{"n_layer": 24, "d_model": 160, "n_head": 5, "n_kv_head": 5, "head_dim": 32, "d_mlp": 640, "vocab_size": 2048, "activation": "gelu", "norm": "layernorm", "norm_place": "pre", "norm_eps": 1e-05, "positions": "alibi", "qk_norm": false, "attn_scale": 0.177, "bias": "none", "tie_embeddings": true, "parallel_block": false, "init": "normal", "init_std_qkv": 0.0395, "init_std_o": 0.00571, "init_std_up": 0.0395, "init_std_down": 0.00571, "optimizer": "soap_variant", "lr": 0.0043, "beta1": 0.95, "beta2": 0.99, "weight_decay": 0.028, "lr_head": 0.00843, "grad_clip": 2.0, "warmup_steps": 200, "schedule": "cos", "final_lr_fraction": 0.1, "batch_tokens": [32768, 65536, 98304], "seq_len": 256, "doc_mask": true, "train_tokens": 490700000, "steps": 8117, "dataset": "wikipedia_en"}
Each number is 128 + 32 x the weight over its row's rms, rounded and kept within 0 to 255. Layers, rows and columns count from 0. The size above them is the row's rms in percent of the matrix's.

# layer 13 MLP down (transposed), 640x160, rms 0.275, rows 48-57, columns 0-159
size [ 92 101  94 103  84 101 100 111 101  89]
[[175 106 119 129  92 121  79 106 138 129 133 129 140 118 148 115 146 118 131 126 179 146  81 126 143 113 146 100 131 133 204 135 140 117  97 110 119 130 174 127 123 159 114 167  94 124  58 194  75 132 123 128 138 116  83  66 139 121 127 214 147 164 119 148 186 187 167 157 175 182  66 102 150  82 170 148 142  78 126  62  92 148 172 127  97 138 128 182  92 120 154 181 202 161  89 127 124 137  59  99 142  80 175 114 152 138  86 142 112  97 132 146 114  79 116  86 135 112 109 104 122 134 118 124 118 140 130 102 153 127 174 107 107 128 195  93 154  83 117 136 124  68 103 153 118 110 145 116 221  90 125 139 115 156 142 130 133 134  60 109]
 [ 67  94 124 179 130 132 150 128 118 150 110 186 148 153 132  59 133 101  89 117 124 112 179 127  84 101 103 205 176  39 116 155  97 171 163 106 170 181 116 106  87 136  99 127 154  80  91  68  88 155 164 124 180 113 110 129 167 109 105 121 111 127 112 170 101 130  95 120 130 102 141  62 148 120 126  96 129 143 139 120  71 137 133 157 131 150  95  83 148 149 100  95 191 162  87 169 143 165 121  83 152 141 149 162 122 124 149 119  83 127 121 100 139 152 119 155 113 137 194  81 146 106 124 139 121 181 114 105 144  89 139 163 118 170  81 128 152 137 168 154 120 177 128 157 166 113 247 143 101 129 122 163 100 121 132 157 121 159 173  84]
 [ 95  69  96  83  82 158 127  68 159 136 130 144 121 132 165 135 163 166 118 158 106  96 172 140 131 119 125  88 142 157 101 129 186 113 170 127 194 105  89 101 157 108 101 154 131 146 138 111 114 139 186 102 128 140 192 102 160 125  91 132  96 148 121 130 120 155 187 166 117  94 116 158  83 134 124 146 119  88 120 119  42  64 205 122  94 175 125 141 131  84 127 119 159  94 134 146 176  84 190 135 181 108 149  71 115 132 114 163 105 148  76 108 104 112 103 155 140 110 107 118 142 147 151  68 123 102 154 187 132  82 137 118 141 196 115 134  91 127 143 186 109 116 138 107 139  87 156 133  94 152 127  88  90 223 133 167 146 111 188 104]
 [ 97 195 149  90 159 146 147  80  97 105  79 148  71 166  72 179  57 166 133 158  78  98 149 156 108 133  78  96 119 148 137 112 121 126  79 165 143 144  67 129 181 101  88 158  77 149  99 125 159 131  74 145 124 113 158  97  36 122 190 134 136 155 145  87 100 149 167 151 153 188  99 141 163  85 174 127 111 111 121 128 140 121 129 123 153 132 146 183 116  90 154 127 133 145 101 176 142  98 184  85 137 111 132 149 137 114 158 118 122 109 108 158 126 130 175 148  97 134 119  81 101 121 160 143  70 122 167 114 115 141 142 141 137 100  40 107 137 136 110 126 119 181  97 100  97 130 105  66 120 161 180 141 129 124 101 167 197 108 181 150]
 [108 114 146 150 154 131 199  70  97 153 130 129 119 152  94 114 113 108 128 132 119  90 162 175  56 208  93 185 146 131 152 188 141 127  88 130 164  99 153 176 153  72 118  99 106 110 155 154  95 119 138 103 148 109 151  71  84  71 124 125 102 122 110 139 191  75 116 196 166 163 119  96  95 108 145 103 116 101 165 158 146  99  96 150 164  53  87  90 115 116 117  86 185 147 151 112 157 159 147 171 134 148 147 141 117 123 122 150  98 111  67 175 119  94  96 110 127 123  96 140 130 122 175  73 115 145 118 147 154 103 119  79 137 146 143 181 187 133 142 114 129 159  91 102 125 139  91 110  89 143 139 181 105 133  90  65  97  48 119 107]
 [ 97 101  82 143 136 113 107 187 157 140 125  85  90 201 180 108 122  64 132 175 131 104 141 123 112 146 157 158 140 121 139 102 152 125 156 114 164 100 159 159 169  77  93 175 159 153  96 166 178 109 148  95 107 132 175 105 156 120 121 109 130 112 134 161 152  70 100 133 138 170 156 181 130 128 134 156 203 130 142 108 136 100 157  97 117 172 118  86 156 120  65 176 150 144  90 196  68 100 123 172 170 142 116 123 123 137 173 134 127 123 167 127  89 139 127  51 192 123  88 109 144 136 126 107  60 107 126  88 144 103 149  94 115 141  72  82 136 162  71 110  84 159 110 156 129 116  78 157 140 145  75 114  92  86 141  98 177 102 121  77]
 [112 194 171 146 111 178  62 149 120 112 142 110 156 141 121  94 143 118  98  95 133 170 119 127 118 154 188 104 165  94 173 163  79 140 122 177 156 144 126 170  97 150 175 169 140 151  90 119 108 153  74 146 151 122 160 181 136  90 117 199  60 110 164 131 188 153 132 103 163  95 172 174 103  77 138 144 101 163  59 116 134 143 124 109 211 153  37 139  98 147 142 114  87 112 147 121 101  87 133 149 131  74  93  94 149 124 120 118 127 115 142 158 166 128 103 101  93 116 135 146 111 178 188 101  86  93 165  74 152 120  83 136 138 100 123 145 128 118  92 187 126 127 105 138 125  90 108 145 165 105 125 120  70  98  70 158 158 149 121 123]
 [207 146 133 109 104 143  95  99 166 112 148 130 118  90 194 102 135  94 137 154 127  88 128 199 106 185 149 151 210 192 130 122 137 136 108 136 174 116 153 139 131  64 142 114  67 200 146 114 117 173 188 134  91 123 167 154 197 136 155 133  95 108  88 111 115 122 133 155  96  50 144 149 169 148 105  66  89 147 124 114 125 107  33 112 159 114 129 108 171 146  96 155 117 119 177 102 127 114 120 106 141 129 195 177 165  83 151 134  90 122  96 155 147 110 126 114 166 124 116 121  80  91 108 118 109 138 172 153  82 120 128 116 117 153  83 134 111  86 105  48 125  95 155 167 160 138 136 111 100 114 111 130 151 125 104 115 121  81  95 147]
 [ 85 111 166 161 131  83 163 160 144 138 136  74 159 177  65 129 190 120 114  74 156 158 105  72  65 116 117 117 138 116  63 100 127 147 120 136  96 104 157 160 100 101  82  70  88 135  99  79 108 168 135  99 108 107  99 140 144 154 175 126 147 108 173 129 173 107 117  97 118 156 149  92  89 117 115 142  84 140 120  57 129 136 144  93  82  68 112 140 193 152 167  79 135 110 145 102  91 190 109 115 105 144 110 110 120 142 117 142 165  80  74  88 138 131  74 135 103 148 139  98 154 122 162  94 118 113 137 137 174 135 157 111 139 153 129  92 132 187 123 152 154 168 100 137 108 115 162 122 154 170 146 114 143  69  28 122  77 196 120 130]
 [130 105 112 160 122 146  97  92 102 105  66 144 134 108 117 129  96 150 140 166 131 170 231 110 147 139 178  19  80 117 123  84 144 110 153 147 168 125 119 155  56 107 179 119 132  78 131 117 181 164  81  84 121 105 112 144 124 192 112  94  66 115 166 154 148 112 110 164 143 131 109 168 154 137  95 162 128 136  93  83 151 130 166 136 116 102 110 148 165 138 104 136 155 154  59  85 129 120  99 141 112 162  88 114  90  63 118 148 148 191  93 107 144  99 112  97 159  88 177 129 103  90 166 116 141 160 121 103 122 115 139 121 102 133 185 144 142  93  95  73 131 143 122 193 162 153 128 135 151  88 185  90 170 124 178 100 141 138 145 140]]
# layer 13 MLP up, 640x160, rms 0.263, rows 49-58, columns 0-159
size [101  97  93  89  95 103 110 107 100 102]
[[134 171 101 146 180  97 175 155 161 112 118 200 124  86 155 115 143 206 142 117 106 149 158 141 134 170 149 105 106 175  91 122 165 134  37 144 159  80  56  84 128 130 137 118  76 140 139 128 142 140 196 168 108 111 136  98 124  75 103 121 131 126 100 140 156 177 114 118 128 131 112 150 148 143 121 230 142 139 131 110 191 189 109 110 149 122  96 171 133 131 135  38  98 151 133 138 160 157 157 161 128 135 157 100 116 104 121 172 142 162 116 147 144 105 114 128 146 154 116 176 100  75  69 155  89 149 172 134 158 203 120 156 113 128 173 132 161 164 104 158 103  90 139  68 110 147 110 100 105 108 141 137 102 124 130 158 156 111 138 195]
 [159 148 158 155 163 111 138 192 153 155 146 114 124  93  61 114 111 188 102  84  82  88 117 101 171 170 139 140  83  20 109 151 114 134 113 191  85 186 178 125 167 176 176 148 120 114 110 124 131 209 118 139 119 105  94 146  77  74 147 152 183  72 158 130 114 112  73 149 118 130 118 121  97 135 149  91 140 190 110 135 153 165 112 147 160 144  65 101 144 115 106  88  85 156 153 138 109 154  97 171 101 143 152 133 138 113 111 155 132 128 199  73 159 159 170  83 116 129  98 117 145 110 112 163 116 177  94 116 105 165 135 138 114  99 124 130 140 107 106 119 162 137 122 128  88 113 109 110 128  61  92 116 147 109  73  89 105  96 111 172]
 [153 165 164 117 217 173 132 183  72  93 153 125 108 117 150  94 137 119 143 126 105  87 122 129 131 101 187 168 122 109 146 120 120 204 160 161 111 122  99 161 125 100 106 160 130  51 111  94 137 133  71 120 166  87 106  49 188  91 165 182 111 159 141 166 110  72 138 128 146  81 105 135 105  91 142 144 181 130 138 159 178 137 108  99 114 132 131 113 122 133 120 161 155 128 109 108 108 114 129 122 107  67 127 142 120  96 116 124 117  85 140 128  84 159 118  60 134 204 115  89 110 113 120  86 110 144 119 121 176 108 114 112 145 156 124 170 150 176 152 170 118 153 102 159 107 191 123 162 167 142  85 177  92 141 109  83  29 139 120 142]
 [127 120 125  79 123 208 120 170  61  65 142 120 130  61 155  55 156 184 187 102 138 163 122 110 125  85  96 103 116 133 148 133 108  98 107 178 160 113  54  61 134 172 179 120  68 132 170 145 170 173 167 115 147 144 144 161 165 136  95 116 125 140 119 169 101 141 110  85 146 111  85 100 153 151 112 174  88 184 127 168 118 123  95 127 152 145 164 158 152 177 125 137  91 153 110 141 119 128 113  90 121  63 145  93 155 139 172 117 152 148  94 125 162 127 116 110 129 132 116 122 135 158 152 156 173  95 157 122 169 129 124 107 112 126  89 159 153 122 159 204 127 139 117 150  54 172 112 151  75 152 133  65 178 105 156 144 175 138 147 134]
 [118 147 129 132  94 118  64 136 159 107 111 156 129 137 130 156 163 127 143 133 107 128  94  95 100 150 151 133 162 178 137  79 155 186 121 123 182 150 141  89 103  74  46 163 168 163 174 109 122 158 102  94 180 119 137 131 118 140 132  76 111 139 105 117 123 150 178 197 110 113 184 174 156 129 119 107 132 102 116 134 105 125 112 110 123 102 164  99  97  77 107 129 203 156 115 188 126 129  85 133  69 147 180 139  85 149 132 113 179 150 141 107 147  76 113 154 102 111 121 138 151 118 128 145 162 134 162  93  82 100 160  55  80 147 143 120 142 163 124 202 158  86 133  84 139  86  92 153 119  97 119 177  65 106  57  61 172 132  95 149]
 [105 156 124 179 118 133 102 151 107 158 116 133 155 122 171 132 133 150 178 172  96  40 162 102 185 140 143 159  90 130 137 149 193 163  91 141 132 103 122  83 187 143  99 105 160  86  72  71 143 147 146 134 143 203 109 114 100  82 127 106 156 119 163 146 158 155 133 114 100 115 143  97 115 159  42 151 115  83 148  71 104  78 114 125 170 101  43  87  99  90 173 129  85 142 200 200 143  63 128 127 128 188 155 142  90  71 105 130 122 123 109 128 140 128 134 127 131 146  90 111 147  62 135 113  98 150 129 128 125 159 101  69 118  92 143 168 166 175 124  94 115 145 102 145 134 109 167 148 117 107 143 117 109 116 125 131  94 169 110 117]
 [ 98 183 152 138 171  76 187 150 107 127 117 153  60 143  93 174 173 134  90  87 123  73 145 151 155 113 124 143 112 121 125 146 197 169 121 143 136 113 101 164 131 144 180 163 135 130 169 176 148 130 155 150 137  52 160 148  99 173 119 116  92 184 118 150 129 134 101 142 104  74 134 151 154 161 103 110 106  94 118 162 125 112  67 108 135 123  62 138  94 147 141 107 145  58 152 119 134 138 133 113 136 108  76  99 125 175 130 150 112 115 138 101 104 112 103 204 128  78 118 164  62  88 198 155 138 129 103 159 158 100  56  79  97 179  88 121 187 125 108 179 142 187 155 136 112  92 140  81 137 150 154 102 160 148 164 156 143 123 128 155]
 [171 140  87  94  79 175  73 114  51 104  78 131 146  98 120 115 136 165 203 150 112  96 135 138 155 108 114  95 127 132 172 153 142 133  70 126 109 167 132 142 140 152 141 166 161 148 198 123 179 146 124 124  92 114 186 122  80 111 132  71 127 186 109 156 105 108  85 110  98 116 145 119 129 137 156 154 132 152 136 141 107 143 103 133 102 164 144 118 104 129 139 204 137 139 137 108  81 131 151  92 150 114 128  92 118  88 119  97 151  86 126 147 123  56 129  83 110 171 123 179  96 105  83 113 133 139 114 117 160 154 124 106 135  98 169 151 121 135  71 105 165 123 208 140 122 148  34  97 105  81  38 131 134 177 162  55 126 112 120 165]
 [116 107 183 134 160 131 130 104 123 141 170 177 183 132 211  92 109  26 146 128 124 115  85 141 105 157 135 154 135 118 108 153 112 175 117 149 101  93 127 156  89 145  74 110  76 163 114 122 160 161  81 130 192 112 154 112  94 142 131 147  74 130 125 114  98 107 171 114 137 150 159 101  99  85 148 140 130 160 147 113  72 141 118  96 195  97  99 133 135 143 122 124 132 162 168 159 117 131 143 116 176 143 120  86  96 131 105 100  80 121 136 143 161 148 107  75 170 140  78 120 177  96  73 106  67 122 192 100 156 139 146 171 143 138 121 122 184 155 139 148  84  76 143 128 172 122 217 142 105 135 151 210 102 143 142 113 148 124 191  99]
 [181 170 125 184 198  90 178 121  73 105  97  85 132 137 163 129 169 125 136 145 124 148  83 112 110 124 119 109 115 136 158 141 144 191 155 102 140  75 120  86 158 140 164 131 104 119  77 171 152 136  92 164 118 131  61  95 101 108 107 111 109 114  87 203 120  96 128 121 134 152 124 173  93 202  88 124 119 158  98 165  24 135  97 149 141 152 103  97 128 142 125 121 116 157 197 170 165 162 105 118 130 140 132  88 137 120  96 162 114 131  76  79 132 159 127 117 124  99  70 138 122 106 151 189 144 120 121 193 107 135  81 128  64 138 172 134  94 136 102 144 151  84 156 166 116 101 150 127 175 105 119  67 125 119 138 106 165 201 129 144]]